From a checkpoint of a small transformer trained on Wikipedia.
Size: 13 layers, width 128, 4 heads of 32, MLP 512 GELU, vocabulary 8192, 4.67M parameters.
Architecture: LayerNorm before each block, biases, attention and MLP in parallel.
Each number is 500 + 25 x the weight over the matrix's rms, rounded and kept within 0 to 999. Layers, rows and columns count from 0. Numbers have three digits each.

# layer 10 MLP up, 512x128, rms 0.254, rows 310-409, columns 0-63
516505474517513504483484467459493504491481500513535504514513568478504499516482478462487485486513495498466511528565480511518493506514472465503510504530521479480506526461488507502485485507528528
512488504484502528505501535533476503467501548461502453498468496478551506456510507500566486506486497511483532482517543505495503514467507504484496485513520501500470487466519512480569472538510547
528501530487476505484474526494529481461485525501472526553518533501540490459521515521500495532515501446469492545498496529515509539516515517485485524474528535509481501549546479458512496457479493
528451494460470508515437480491566453515462498501510468527504482501466453524481543494533474458508521506499499480510523493490483465546447508476493513485475511494484534551545520526509513478464508
482505447513532508483510561486513476453471503502489477535494518515526521491470498477479542500501474475488478504466491507492497482513482512501480527502530501498516534505498476507484497490489510
483474479489507481519419520515512492535490517516500526514491489545535473517487466465506495502494525475488519524468493504506468469487480519493495506508488514491508480495490517529486503508518503
464433507480468490532486457450517467486546539509564549489493481504430494505481516499517518580488503477507508502511523513495493503486491514461535471500505501506484524521465453461455483442486534
535476484509518453517491486509490465533525509533537519501462492471484526517560482476492520524494519521510485480470563489455532514527498484513556450501475513488497538523513505501490458503452535
541473510510510542521494514467500441520544496508512533533522527469506533548474527517497534442507527486492520467497500523502476528485522497479464496494504527461465524460522522487500547504526516
524492520493512493515505496492472476498513491493486488513500490508499524482468544540493490509500462479463503476501494499516483484455514515474514468487553502533491497482490495539489511447458500
526485471507503527489495492517478480481516509467538567493490516510576522529488518502441523523523526453518502472481470503519526514516541507485465486543477472506496485533534552496510525521522537
473507500490508503477467520487486485554450460510466491490486491477483484513526484481500510556468485476530507518454528501453502514531509521489492501485483538511487475438518485476522508520500513
485500503532471524499471490487529472489510546489519496534513516480512500521499528508503506504506494512485510497504455515477496534481473469496491499552487492470489514491464552521467513499476466
515499477465499540495491524486495487484514481497475504499494500477484482460502523468482537505501467505571473500531504493520505536493504511468455500503456525491463514479527562542455529488520463
507517445481513444501527514510497468518472488518518516499515472462526540517504522434452479521464507523500498512457481540503503486507553491506482504483507490497456514542494485511530526523517507
472544472517504499496528439485485509489524457496504530476473507504493516511541495481506500520522497513512502552493480473512431461465505487516465541527532519487446536497517445503545478538489497
550444517503436480492496488486515549495481483497481436508518533515482486515501518509504509486497544510454493542472476462516517496466471512500474472500496484532538476497481477476465489452471488
521540480513453522487516534511497527494410434506523510466496520489490467508460537507487526524517536484481495509517511536501545478508533469531531494489500500479491519543507503490479532521493503
541484500508472483511504486508492512524483474499487471519478514450481524509507475515501532498502509529452508525475494519469523497491473524499497473497504539484510497521477519480471550487450499
485505450492525511475500474475488503546494483491541475535491533525506518471569453503531475474515491474453539526472573523480473502508439495486494507499504553497490521497492515526468456485507491
509468467470492507537508464555494510503500522505497476522540522517467498509479505477455478502488458513451460507535455501482518516457475504531505519488473452551492504483510478514504481482529489
476486508529466518482513535468470526510484485522495508484506508504520495500506490541497487506465491499515482477473480481502547494512470494511430488518506472520536553504520492526515479458522524
531511498521496504500530464516491488494491496489496536497523529458505481492524518477503522467477505478530502504504481553511503477489459530534524492479499571476525500520496514514502519493528478
523549489500454545477475492505483525537480477501497497534502506517457480527471485494478508518530495473494534463478474482528504512498461530448498493493503523531473499510498522501507505529484489
536504454493506538489538530496519537515478491515534518473546497524474505464472510472488556517487479497472490486505538499489467495520525540486506522512477477525506525544525521488476509480511511
499501492532479519463488523486448505456495456523475526467496514514494509495513514518436498535497511474503523476521540517490535513490492473468520551479490490475485486545515436513538452544504502
511493463538488534463481522524444460522527523465492525449505462527521514498481501522481504535523542496503532506503489497503503501501480535500516492488514489544518492522503512491499505513457470
482485521510459482463520475508508505537495497524495475507539458489505511504547458510512503508506527481507472512494493554482482533509498514502520507477496497494481533456471463496482494490480499
526482510452524504504505483539517489499547480515502489516475502508512483502471504483497483479491503490504499509482491484493509484481498476497502548487502577497484512450539489483519483467508516
506508498517465502552489484509510506506545499496501485455543489496539489521490487493480491514524512493510493469475528520499528509484516481536491517512477531545504521469484487488504488530504512
505485513509524476459487456494431501496473490434536510522519477501511501444494482504507477483514504508448477521482472516504540517498556516519492457495485510551523530471529506536477487518455524
542504454486479498552533545536506505565464486496486468487458494525513494535492476495489517494525477439486480536497459505513491461517456467496499523502507496490512511503535483464511512510531541
437514511560518541493538458490510503524516523534488497522521551531502505474485499492446499519439518484458480506543491519488481522533497471506481473504490488508513494489492526448501471506508471
511491497542446502546500481517507489502504546495487502498469540506487539490491481466495505511509529526469483488517482486508504501465495473498472490478514457497493479480518498526545509472479505
457471535505465493509472499521492495524491511536526515480509554509498483534523525512464506508528471478509520506486489467521506540502505504441489506488465545452523494506444522484519490484503504
458500467511486508508465501479516509471505494449472505494490514530495459490503525492547526449495527482506468475532505485506507544527523485497474502533523520524496460526536485511508523496517463
486509486536512514475519479517512514490509463499452500493507470463466537451487516463461483533475522529504494484487501525513528490466540453494543504490525488494496526509499486506518527470504503
505517488463478522539534467471479505470440506513469471475489509528513511513485533486479487493494492438468480520525533499459539523507523524529495492508495484510496506538533483522492506571482463
494495511519506479495466523500508539488470534522525499498483510464519491530481537548483493510527478461493503511549466491486540487488537470475482491449488530493469513543483552494495506494471494
531489528529481434500473496546480506473499500494495486534511508512502495512476498485489495466508516458462506495439473512502460506434486487517489500533528495481490509495494447490480508487512503
502482507530480491447489467495536512492515521497520497476513487483472522496466517505488477481496526501503523508465537532476493566475498518533512460550512502545473472490473474471489462467484497
516486514507472532515509466532500449538508536529472513449498508504509499553498513459447507485503457507492518461540456464479517451494509487468551516489523520478521485529529496484519543472541533
517478503507456488468511506507543512507509527498466462538513493532496513434536510504490491512517457453481503494488489480476512498535519500549451519475526479512510509459502552482525585489470512
509536497465509544518501493539530495537483488499526514500429521482525485499474511506455517504500527501468534499529515528506491478510525550553530520481494480454513490525533497490472493515504484
478541465456494489503495495516518516445509476548536482510471503462501479505521466501497492493508553487510540527500476478508483465491532497515534508506491524518523556481483497480493470513481505
491500499473455482483482490493491513470515500531496548491499498503547481530507467503528483512500518490487464494502547481485515487559553486436513474491475528517521524525462475487520476507490515
496503544484498482493503523461468515524483514505512485542513520468466492553533487492504537482473502504534528439499454500466467516474503468455507479492491473508504481528521501479496487517512504
479474477508504524502500466480509470486510498500475491554526446489517553504454494559510498509512541482495507560487510461497527502476512505506497534508480491496484524515480514541498496460498538
489474505469495470501494466554491505524490484480495495515488502490533511512529509470491513471524539516514542509549495531516499479505481495471482506493523517512533512459488511523532511531502459
497549494453499516492556536469515499486541539509494499496503525480525543536510495491440524532528471501541455519526520490468507465490516503514502556493491537522517480501510531476503517464453479
531472459477542509454558542487492501442494541490555522498512510468536498470556528471492557443465473458518509484492482496492496492523466490474473534483517479489489459466524517473507486501496525
485529544523482471492502498504526468500519439488495505515493505489519487508513462468478536483514478494469501523469511556504510486534538509501454511498546470504481496541477513522510519509462510
515481470515464530502493469525471483475518511476480478533490545490496500531494511458530498494493475504500482488526492534515503488500569513500501482511491527466498495479500494456431473488507556
478502532481519506548461523542552518465465488518537512531493501504493452486503519467525512516507454521472544497498516483529512454496467497536475502505548496516458489539497447480521520452503509
467439485497452506493494455522539504515492534494492503490457490496461477493515524491455505504491475526495510517476530491516452511500490514530512532469543488458529493484545502481501481496490511
476431492556504499498517521477461517557526489548482507518493482440465480471530510497515486508514448481512476467513518505524525426496529491494469533499501519507483471426486500548512514510495511
439488479506491514455495531512459509513512437508510505527493467507513467509505566456478454496508501535514505474461496501531515515526527515513502508512488514464512470537484468478473470505491533
526480488517516464533489559514467470454536488501549537484531460459500481491520475518524485574458474529527454502522458474510531491508497484490504514530455517513485561491537496508509503508508487
501522479490545530530496481500488499525523502483528560488515491482502487468531491445498471511468532476513510483490505471507472510507509463491475486493504541512502504467491468491490488509508472
538498508510491519476495517479524524524510525533512504483495499494528502554505536461488531561491471471498444463523463487499551477544506466525505513536463502493495499519501511483463576528498484
496515491484469478447502514476504540504496463455512483507497475497474483503488495483527501450513546521545507521462479503461526507483519505470484497487499511507464463487478485479470475494519489
487544469484524498484473479478537497471493508480529489498552504514471507522491481496494564513471509503491465501518551497539498502508497514447504462477537476525452519505539490525492515499508471
510478503480481524477539489435506499512504537483500476489503502571497490517481517470473547477465494517497492522478472498503534474476492502516525461470503488510502474488505506489490484476447519
506459519537467488536470458448515466536497480528478520546488496509511522503480512485474506531486492502494498469508527520512521499465496494427505511497550472458522459518519487473499489478496524
509542462523460489490466500470483434499531512536471488492522543522472500532453502532498489521493496502516491524525484506506526500480536499578521554467481495516486494538490545485521495482490497
499504549489467475479508526505539491495478471516467487503508515494490519504509483513525562509476479545496478482495488497478477516440490480522548485469508511440457507509507526512484490463495517
505477480499450505527493495551495490509524521480505485478474465525492516534508528468516529539499466463484478508476533523497520497494512483519462511461518512469532504461504506505523479490497515
498550444497468517504496496450480550517458480506489519526468525539496510507481519474521505513512526533493484504513528515490513498573497499484462502510501508471491520485542519469498526534486464
489513501534512525520476476514504490526488532472464464473515499471486471545502536485498479492504493487511472494507529479505538502498463453532499488521527501500476502540542522502479516562506514
517503470513487468475479467491529434493562499529508509472506513517490481523513466472511516519470477512496545520474530464501480498461520484484517491462491513519466503520519494448476476554504491
471493471442511522499478515493483502502518487512508495512496475536462499483509509483494503511457513495544506472443513508548511478511509493501556509503488523501515492495493487503516474489514479
504460524489498496476519523507518494520476508518475500502509474516510531519520545496475518487552509467491530531517497452511537495476536498495467497508510504476467489504503485499510452545497517
497487509513498499545538498509505531527487470506526473506520473509489502477471449471496521500547492507498496464456495510503544515525522512527482502489458490488480475495502500509529544519488531
503555482460503464485484489512528501548501530525435536449523508533562473487482505500445529535506540493470490518496512479476464520444549513473509480527480482565540506506480495493463520524495510
497477475518461478487507522505481485498542505544484554474500524465500467548503474495498518592513485456486512497513474507498545508515474505517487515466521507502503515533485545511514519469534514
514440444498511468446477483478488524510506501472513498489512466485460457495484517485494545510483480485465478477491556518507560494492486449485556507497496477526530501528530479509493487488517498
549498505502459485469520494513496488555471517512537495520515514510474476528541486490508477480485529512501476451502532502503503490505543496495502493526476503502506504485505484508511515483497505
499518475499501484497515515504519441465497502486512532462513521504522563503556513504500480523452484474519515497501527531500487499517474496484503476480514524545477493501492531511478511521479510
483529470500513496523502505473472494553533498520505496477493469486452531516506531496472532450470476491485460444514484535463515474461483525469520447502480504502499470494541507508518488498506538
502497506523465534505536462489479530513508503507459465516520539540524520478490524480479492527491514511489507464482483530498527499533535498527503509529516469475447483516480516516494501486502477
498529490472479492531496513490537536502514491511493484488487516489480489504520499477547526491433519579514453505516509495443460491485487481475483527509483520497476523520516464480515492463506456
482505494555556498458505516503512491515525467469521491476527531453481474510485535476478525463525545543475498488507516514469518489514514526526526495487514490483459531503477491479494473537493521
476557464489517495492521489481469475521508500505516507473482493527512486472517473495495486481508550510506464519495486487499513494459501470502513502524514537524470500540529463486543491506500538
485496471503481506539508442481507511496529497519447482489499483512506544536546476483522511460476528568510464509525482492494492485559543525546508519523497509531477475479529503497456485469483519
522482504527490526527512478518474496485479539503521528481486498492541476473492533455473511491499444515504450501464521537537530492499490513473484472528497447509470480501518478528510535522541520
549501544525433482560499494489467526505525524487522531485522594506522503505483506488535443510530509463496506481501443489487485440521484501540503473511517479501513511534472530485510489508500500
451463538505507474495471485537508458507514486488457439451510510527513496517485547476500499530521509449550502481481564530508454490522501458477529524484512516491541489488533500493469475508467530
505484514473505481564494508504481533523506476509535495473518545521513459532489510497486493486531487469454509482419541487492465533552497451496480505502514517506523505521534447465497480457502475
535545483487508499477470488491496486462559531482432490469483553470486479471488481522530559546483474509497509476466505489473524467509494508529482493487528508503511509531505507492508516494509503
493518495505480523454459449473495507492518537495516486527496487559481523552482491480476507501517503494557470518479515494473507511502500515478508484488484530459526504491506502550523520529471538
470472499445527516507463533466488508470508491528464538492493515458496500533467546520484511491535529532476533458464480482542500516462515451542514506545545481530519488529477474490477513467496520
515513466521502499493493467471501536512476485524450467513516492520508493486482467522510508488507507504469520536492525471455517545483492508526479493479512485503516503477547516499512450483482535
457498468464504510460526494478487502490544510474517506529491511496552579462497477473466510508460542520501536504507567485523460513487492473526527481493512502498509533461495492499511549503471474
468493494520485527480471497496495527513506497566495501484506500469470532534483489443515501490490481485519518502527458498451528501542469486517521509541467455515501455519500504495599513485524525
501513479458538480508502462489514536478525516476517476491494504517494533529474495462535495481520515527521516468459536485483516487482544509502497510561515496498487502504510506528529526472478488
519520508503511480531457492502483492519501451487538500487489526499469505486465517551519518544519556500472462478493472468503477553484476475508509505451528475503487504473462466516501513470532481
487516473464478453488542499570512412557509484454493515511489524539519482489468526472491523540539494468509543515486485453468519456487507479507567489513498483503537491516510564454494511496460562
521490498501495480454537460478493495506479510510520519509498489481546538501478476484496516494492457504503499466446524464497509529546565481490500486486481515524485512472500488502549497498518468
557521495532500505480437503479518484503490521524465494533516453524447480493524526515445475467478524513515526524511510504488518484552492466498466506488500458523502515477487478499522489520504528
501496514514457522480494478511481497546494513486557543585536511529493480492504484464482494535492518519469539490488489479480512490507474516512494489494486500489504529472493503531463488466532516